Weights of a small transformer language model.
Size: 14 heads of 64, vocabulary 48309.
Architecture: rotary positions, a norm on each head.
Training: a variant of Adam for these matrices, 964M tokens, 3676 steps.
Each number is 128 + 32 x the weight over its row's rms, rounded and kept within 0 to 255. Layers, rows and columns count from 0. The size above them is the row's rms in percent of the matrix's.

# layer 5 MLP up, 3584x896, rms 0.028, rows 2521-2576, columns 448-503
size [ 93 114 102  99  99 101  97 100 111 101  96  99  97 106  97  95 105  83  96 103  98  96 102  96  97 100 101  93 102  96 101 104  94  95 109  98 103 106  99 103 103 102  97 103  98 102  95 100  95  96  94 100  97  99  97 102]
[[140  86 125 151 164 123 130  75 110 114 143  89 151 157 118  94 150 159  79 168 154 118 108  76 152  63 103 127  86 152 121 107 122 120 213 139  91 118  99 121 115 145 145 121 155 130 133 153 115 148 115 144 126 114 115  95]
 [134 209 123 146 139  79 153  51 118 193 131 107 134 129 117 131 135 168 143 158 145 143 148 149 128 115 160 140  95  93 163 158 167 106 189 141  68 157 108 155  88 143 138 140  98  91 150 133  87 116  77 178  97 127 101 105]
 [125 116  91 109 137 139 173 120  71 144 139 108  97 141 159 152 110  92  89  91 142 156  69 171 109 113  77 106 140  98 102  69 127 128 167 146 145 200 118 138 158 179 144 165 147  98 112 108 179 107 125 123 197 145 160 122]
 [148 166 109  79 114 120  89 141 115 133 126 149 136 132  63  72 108 183 135 110 150 114 155 151 131  74 112  98 169 140  87 129 124  93 100 171 161 138 148  93 126 180 129 173  65 188 186 154 155 145 158 127 104 122 110 108]
 [133 168 156  90 126  88 160  90 135 131 101 138  93 154  92 147  60  98 120 136  96 177 121 154 172 129 107 215 170 147 168 149 170 106 202 161 192 146 113 131 134 169 120  86 217 121 108 129 148 168 168 132 130 110 146 141]
 [125 108 133 131 144 119  95 172  99 156 149 153 128 114  71 114 157 129 158 126 111 127  84 111 142 183 124 143  41  86  97 119 113 137 120 137 122 138  76 138 149 116 139 142 105 179 123 166 151 117 137  94 115 168 130 113]
 [186 143 136 118 165 141 123 133 122 149 187  98 134 166 138  98 113 140 120 121 132 135 117 180 190 182  99 118  78 109 152 139 168 120 181  94 200  83 140 179 160 209 154 191 135 126 139 116 137  95 128 150  92 146  46 121]
 [209 122 131 140 177 131 214 100 116  48  90  91 136 138 159 114 147 138  81 116  81 130  82 131 133 124 139 115 121 162  72 143 168 114 118 149 100 118 130 142 112  95 158 111 102  70 121 118 124 148 143 233 148 142 132 147]
 [ 95 116 114 140 154 136 136 152 129 117 172 110 140 116 183 116 124 173 145 128 134 145 146 168 113 167  97 123 134  90 120 149 147 100 141 131 138 109 174  76 186  86 109 233 142 182 120 122 180 152 211 107 131  88 156 140]
 [ 57 149  80 131 147 171 163 120 139 136 162 110  76 175  91 104 116 135 123 115 168 126 184 123 170 141 125 158 125  59 144 107  91 130  73 122 135  99 164 156 144 152 122 116  79 130 165 126 145 119 122 123 139 127 128  81]
 [123 106 141 111 167  85 154 112 107 125 122  84 147 173 131 123 109 136  97 119 120  98 143 183 164  93 177 138  82 155 115 140 157 187 129 114 103  83 140  85 181  96 133 124 121 142 141 158 156 127 129 171 125 124 101 122]
 [149 130 120 175 109 109 146 104 107 174 152  80 160 136 150  74 121 165 177 107 170 173 110 144  73 140 126 125 101 140  78 131 151 173 134 157 108 109 135 134 131 115 127 116 163 168 153 154 111 103 127 150 195 122 137 136]
 [121 130  60  96 112  79 137  71  92 175 103 189 128 128 168 128 132 173 132 141  94 131 164 122 172 159 112 165 171 143  72 120 141 111 122 147 128 104 138 125 163  66  96 125 149 132 114 136 177 152 119 119 157 143 100  83]
 [ 58 116  93 123 145 164 128  98 112  99 127 120 185 172 113 130 124  69 102 106 102 133 161 104 109 101 147 144 118 158 113 148 114 189 124 179 162  71 162 115  96 121 100 117 131 122  95 129 110 141 108 184 156 121 144 115]
 [125 159  98 187  95 115  96 121 169 208  79 170 146 151 179 138 143 179 162 134 117 141  99 116 140 163 142 106 158 151 114 100 102 135 220 137 101 119 104 112 136 143  50 115 113 128 143 148 123 117 141 122 112 129  79 161]
 [147 186 136 107  92 126 173 143 147 154 142 105 150 133 116 110 134 160 150  84 105  86 135 134 106 102 137  85 156 117  87 114 103 147 105 141 121 121 156 120 130 126 153 123 156 119 122 139  93 124 119 110 109 142  79  71]
 [172 138 112  84  85 204 111 117 104 157 116 103 147 119 136 112 105  97 131 123 128  87  54 169 150 184  64  97 141 114 167 149  56 150 104 140 154 157 136 138 132 107 141 155 118 116 163 157 119 111 122  62 140  41 170 125]
 [109 142 128 154 152 174  86 109 167 175 139 112 111  91 140  92 222 136 113 151  80 113 121 118 141 105  81 153 104  94 113 119 138 102  86 124 122 144  99 150 150 128  92  76 158 168 128 125  89 156 174 106 139 131 120 108]
 [155 136 154 146  88 132 130  97 139 125 166 146 158 148 163  78 146 115 138 125 127  67 186 105 110 144 101  88  98  65 146 198 173 159 120 106 145 121 130 138 106 147 126 159  95  92 133 133 101 150 113 183 125 184 111 120]
 [118 105 161 159  97 174 117 118 112  97 168 141 148 142  93  96 118 180 139  76 148 105 109  87 118 119 102 113 179 110 137  81  89 161 125 122 107 128  97 143 132 112  79 102 115 177 200 125 156 114 146 119 141 126 162 109]
 [ 87 113 139  82 108 107 135 105 152 186 116  95 115 142  94 175 174 117 153 101 139 139 123 127 121 149  90 166  90 127  85 116 144 141  66 185 117 138 139 114  83  65 132 123  82 122 140  88  82 191 109 128 142 130 196  22]
 [155  87  99 101 182 172 136 154 182  96 139 110  81 148 159  95 126 170  61 122 116 123 124 157 141 137 137 106 107 112 138 112 153 140 152 142  65 153  55  82 146 124  62  99 100 144  98 145 179 134 140 144  91 154 162 116]
 [154  89 134 146 138 142 127  84 136 137  96 110 104 146 206 161 137 126  89 125 160 108 119 156  77 106 108 130  21 129 140 217 145 118 141 171 162 183 171 152 214 113 118 124 147 120 136 125 118 121 154 195 119  88 149 152]
 [124 109 167  89 143 137 122 100 133 129 114 124 186 180  51  96 116 118 121 117 121 132 107 116 140 170 133 152 149 105 110 146 127 179 117 138  75  92 126  90 137 179 120 146 126 114 135 142 182 114 141 139 154  89 173 172]
 [ 87 116 108 151 150 127 151 147 147 130 122  64 159 159 142 102 204  94 123  89 152 163 132 134  97 138 163 131 114  94  89  99 137  77 176  84 159 115 137 127 176 137 126 125 157 147 151 128 133  91 180 164 166 145  94 148]
 [134 122 141 121  92 138 133  93 129 124  97 125 120 180 139 190 136 192 147 143 138 100  68  98 138 123 147 151 154 111 158 142  99  90 168  88  69 149 150 110 190 110 102 116 121 112 125 190 112 122 101  93 144 134  90  97]
 [124 160 136 125 156  68 165 116 145 130 174  86 147 110  84  98 116 149 184  69 167  85 151 201 113 104 170 110 167 138 123 118  94 117 106 130 156 105 119 109 157 138 123  89 172 119 173 126 128 136 186 118  51 130 164 160]
 [105 110 142 151 192 157 144 110 153 125 120 122 121 104 135  12 177 167 196 147 124  60 101 113 141 133 146 120  99 110 151 109  98 129 125 126  78 125 118 127 127 148  85 139 112 149 131 169 138 130 170 152 159 119 107 150]
 [121  54 161 115  87 212 125  89 226 150 133  89  87 119  90 166 116  90 196  85 139 195 120 147 127 124 146 172 114 163 202 146  97 106 125 188 148 115 142 129 107  72  58 152  90 135 131 120 139 135 151 139 215  76 104 167]
 [122 149  78 120  99 222 163 154 130 136  86 144 136 116 136 144 141 154  99 119 123 126 136 118 164 208 125 136 148 127 124 143 156 144 157 169 153 138 123  95 134 153  97 129 165 157 149 117 168 130 157 154 153 186 121 120]
 [ 86 157  94 111 152 191 133  98 145 118 171 117 141 116 123 142 201 154 124 133 148 169  64 114 148 162 128 112 129 163 106 105 119 120 126 107 208 137 100 161 121 117 169 142 195 158  89 153 136  99 137 177  92 113  65 131]
 [ 95  85 106  95 164  75 148 142 199 113 110 135 220 130 125  91 110 155  89  96 100  66 120 159 141 120 142 156 123 124 147  71 138 137 135  98 164  84 145 124 130 128  55 118 159 106 139 150 130 103 184 180 139 166 127 178]
 [ 79  78  35 164 137 171 140 125 133 151 122 113 200 117 123 128 104 127 109 134 138 163 135 108  62 142  87 119 134  88 142 170 129  95 142 124 134 152  91 108 107 114 120 199 131 137 147 169 156 135 163 171  78  93 107 131]
 [134 216 118 135  83 129 150  84 180 122 152 159  82 125 125 175 118  67 121 123 134 106  77  85  82 176 161 149  90  72 129 110 130  87 165 126 181 154  82 137 149 139 109  70 125 109 103 176 176 152 143 160 161 136 119 102]
 [111 100  85 126  85  94 115  61 129 112 112  80 134  98 120 106 156 202 139 166  81  71 150 150 124 118 170 131 144  86 142 135 146 119  93 119 133 144 154  79 141 119 136 110 137 158 195 172 111 148 189 149  94  82 112 174]
 [128 128 100 138 154  88 234 147  94 102 178  89 144 145 142 116 128 159 190  73  84 148 132 105 126 162 148 131 105 114  91 140 179 173 119 158 150 153 134 114  83 141 150 119 147 172 111  95 108 142 141 109 115 111 120 125]
 [113 115 144 109 136 116 107 164 171  88  77 123 139 157 115 170 137 130 112 151 171 131  92 156 130  75 123 174 138 102 109 102 178 108 131 141 146 157  84 119  94 113 136 112 127 109 146 128  85 116 144 168  67 151 143 142]
 [ 90  96  61 142 182 148 111 101 123 176 130 107 145 142 116  87  66 141 136  88 139 160  93 104 106 115 115 197 141 163 109 112 102 153 102  90 134 165 110 122 141 152 153 126 148 127 155 149 172 120  85 178 146 112 143  94]
 [129 183  14 140 153 154 185 152 139 142 155 138  83 164 106  96 132 157  94 104 110 129 162 127 118 131  94 145 113 188  87 134 141 151  99 145  96 112 108 115 150 154 105 118 108 121 137 137  55 205  80 127 144  94 179 141]
 [136 106  87 117 126 117 152 154 199 140 100 110 149 179 196 155 164 161 155 116 143 116 106 115 145 150 127 153 114 152 103 111 131 142 164 160 169 140 146 124  99 100 113 163  98 154 126 121 129  94 148  93 140 160 119 134]
 [125  66 112 114  93 169 113 126 137 138 133 113  89 146 113 116  87 190  97 121 128 169 144 127 155  69 173 182 122 141 116 155  95 111  98 139  99  74  94  87 161 117 121 167  71 165 178 208 105 162 159 142  74 111 156 119]
 [150 109 117  52 154 160 173 149  88 162  91 141 110 134 136 143 166 131  85 135 112 199  36 147 146  95 143 126  32 109 100 134 168 150  36 147 149 134 111 134  99 156 102 114  89 129  86 162 123 151 137 118 142 178 144 112]
 [ 71 176  29  69 132 136 165 101 130 114 105  73 105 101 121 190  84 166 115  90 127  72 127 133 163 118  93 102  99 128 135 129 115 174 116 120  73 125 146 156 136 165 124 170 145 137  78 134 125  79 103  84  97 131 120 154]
 [105 118  65 121 112  88 152 176 147 121  81 112  66 118 144 153 110 154  66  91 146 115 123 100 158 114 143 110 131 180  87 141 127 129 162 148  97 135 159  65 213 190 130 177 110 144 142 138 140 115 172 161 177 160 158 108]
 [127 152 167 123 146 116 138 163 122 132 183  93 193 117 147  92 198 109 118 173 166  92 201 112 113 203 211 173 147 169 143  97 114 144 125 172 123 111 160 174 180 153 140 100 100 166 124 127 132 188 159 124 122 101 126 144]
 [ 94 134 129  93 111 173 164 152 136 160 137 101 173 153 116 157 192 155 128 142  84 134 120 141 125 137 136  80 128 118 114 161 116 124 161  88 122 144  87 172 128 146  47 105 130 133 183  88 165 131 107 179 149 103 132 132]
 [142  80 105 155 122 172  41 161 119 143 121 107 144 193 112 104 133 122 163 139 171 132 171  98 193 108  75 217  94 128 127 153  63 127 142 160  90 141 120 155 131 116  48 116 181 118 121 109 143 183 175 123  89  86  89 138]
 [118 195 116 129  54 193 115 107 150 165 102  85 112 133 201 125 158 132 115 123  78 160 123 141 192 147 134 102 161 152 106 151 180 132  78 175 131 143  91 103  90  96 173 193 153  70  68 149 145 181 142  93 108 131  97  84]
 [108 115 144 116 173 139 164 155 156  98 111 123 136 142 106 116 173 138 130 157  91 110 139 157 143 126 136 129 141 160  60 130 115 146 151 188 145 150 154 110 159 114 115 109 131 111 117 151 162 169 152 185 151 123 125 140]
 [138 143  74 128 131  73 138 143 121 153 110 134 113 159 101 114 163 118 123  90 139 114  77 130  97  84 114 116 103 162  88 149 179 148 188  97 190 154 146 138 135  72 137 121 107 141 141 202 156 126 138  96 166 135  91  37]
 [ 71  64  79 163  88 154  89 148 152 117 150  95 106 122 132  84 160 149 169 118 146 104 103 117 204 188  98 129 135 157 148 104 127 117 119 115 147 180 150 177 166  95 137 114 101 118 164 173 120 127 117 128 162 111 157 172]
 [128 184 205 111 127  98 150 165  91 178  80 119 127 100  94 140 148 165 137 117 112 158 127 142 107 182 164 125  96  86 142 143 146 157 175 197 176 205 148  75 139 111 130 101 126 131 111 146 144 192  79 158  44 146 112 133]
 [107 168 160  64  94 141 139 147 155 135  53 128 155 122 175  73 151 116 150 108 146 142 214 122 101 176  78 123 113  98 201 121  82 123 108 138 128 150 113 121 127  64 125 137  64 118  91 142 108 132 161  72 120 149 138  72]
 [109  99  99 140 107 171 121  80  70 120 126 107 117 122 190 101 163  80 113  75 102 109 155  89 104  99 127 173  64 125 150 141 123  87 195 118 106  75 119  77  34 111 189 140 204 110 166 145  88  98 122 192 129 155  98 113]
 [ 89  73 144 176 167 122  95 141 157  95 137  93 141 126 195 133  99 175  78  64 122 123 148 128 131 107 136 175 149 158 141 120  58  97 119 116  99 140 136 203  70 172  79 142 125 112  92 152  87 125 165  78 132 126 127 128]
 [104 120  61 120 108 132  97 156 116 171 154 113  91 115 147 112  89 105  83 162 191 160 166 138  78 176 112 150 113  79  37 118 130 164 168 183 184  81 146 116 126 177 117 145 140 119 192 120  98 126 147 138 116 118 146 151]]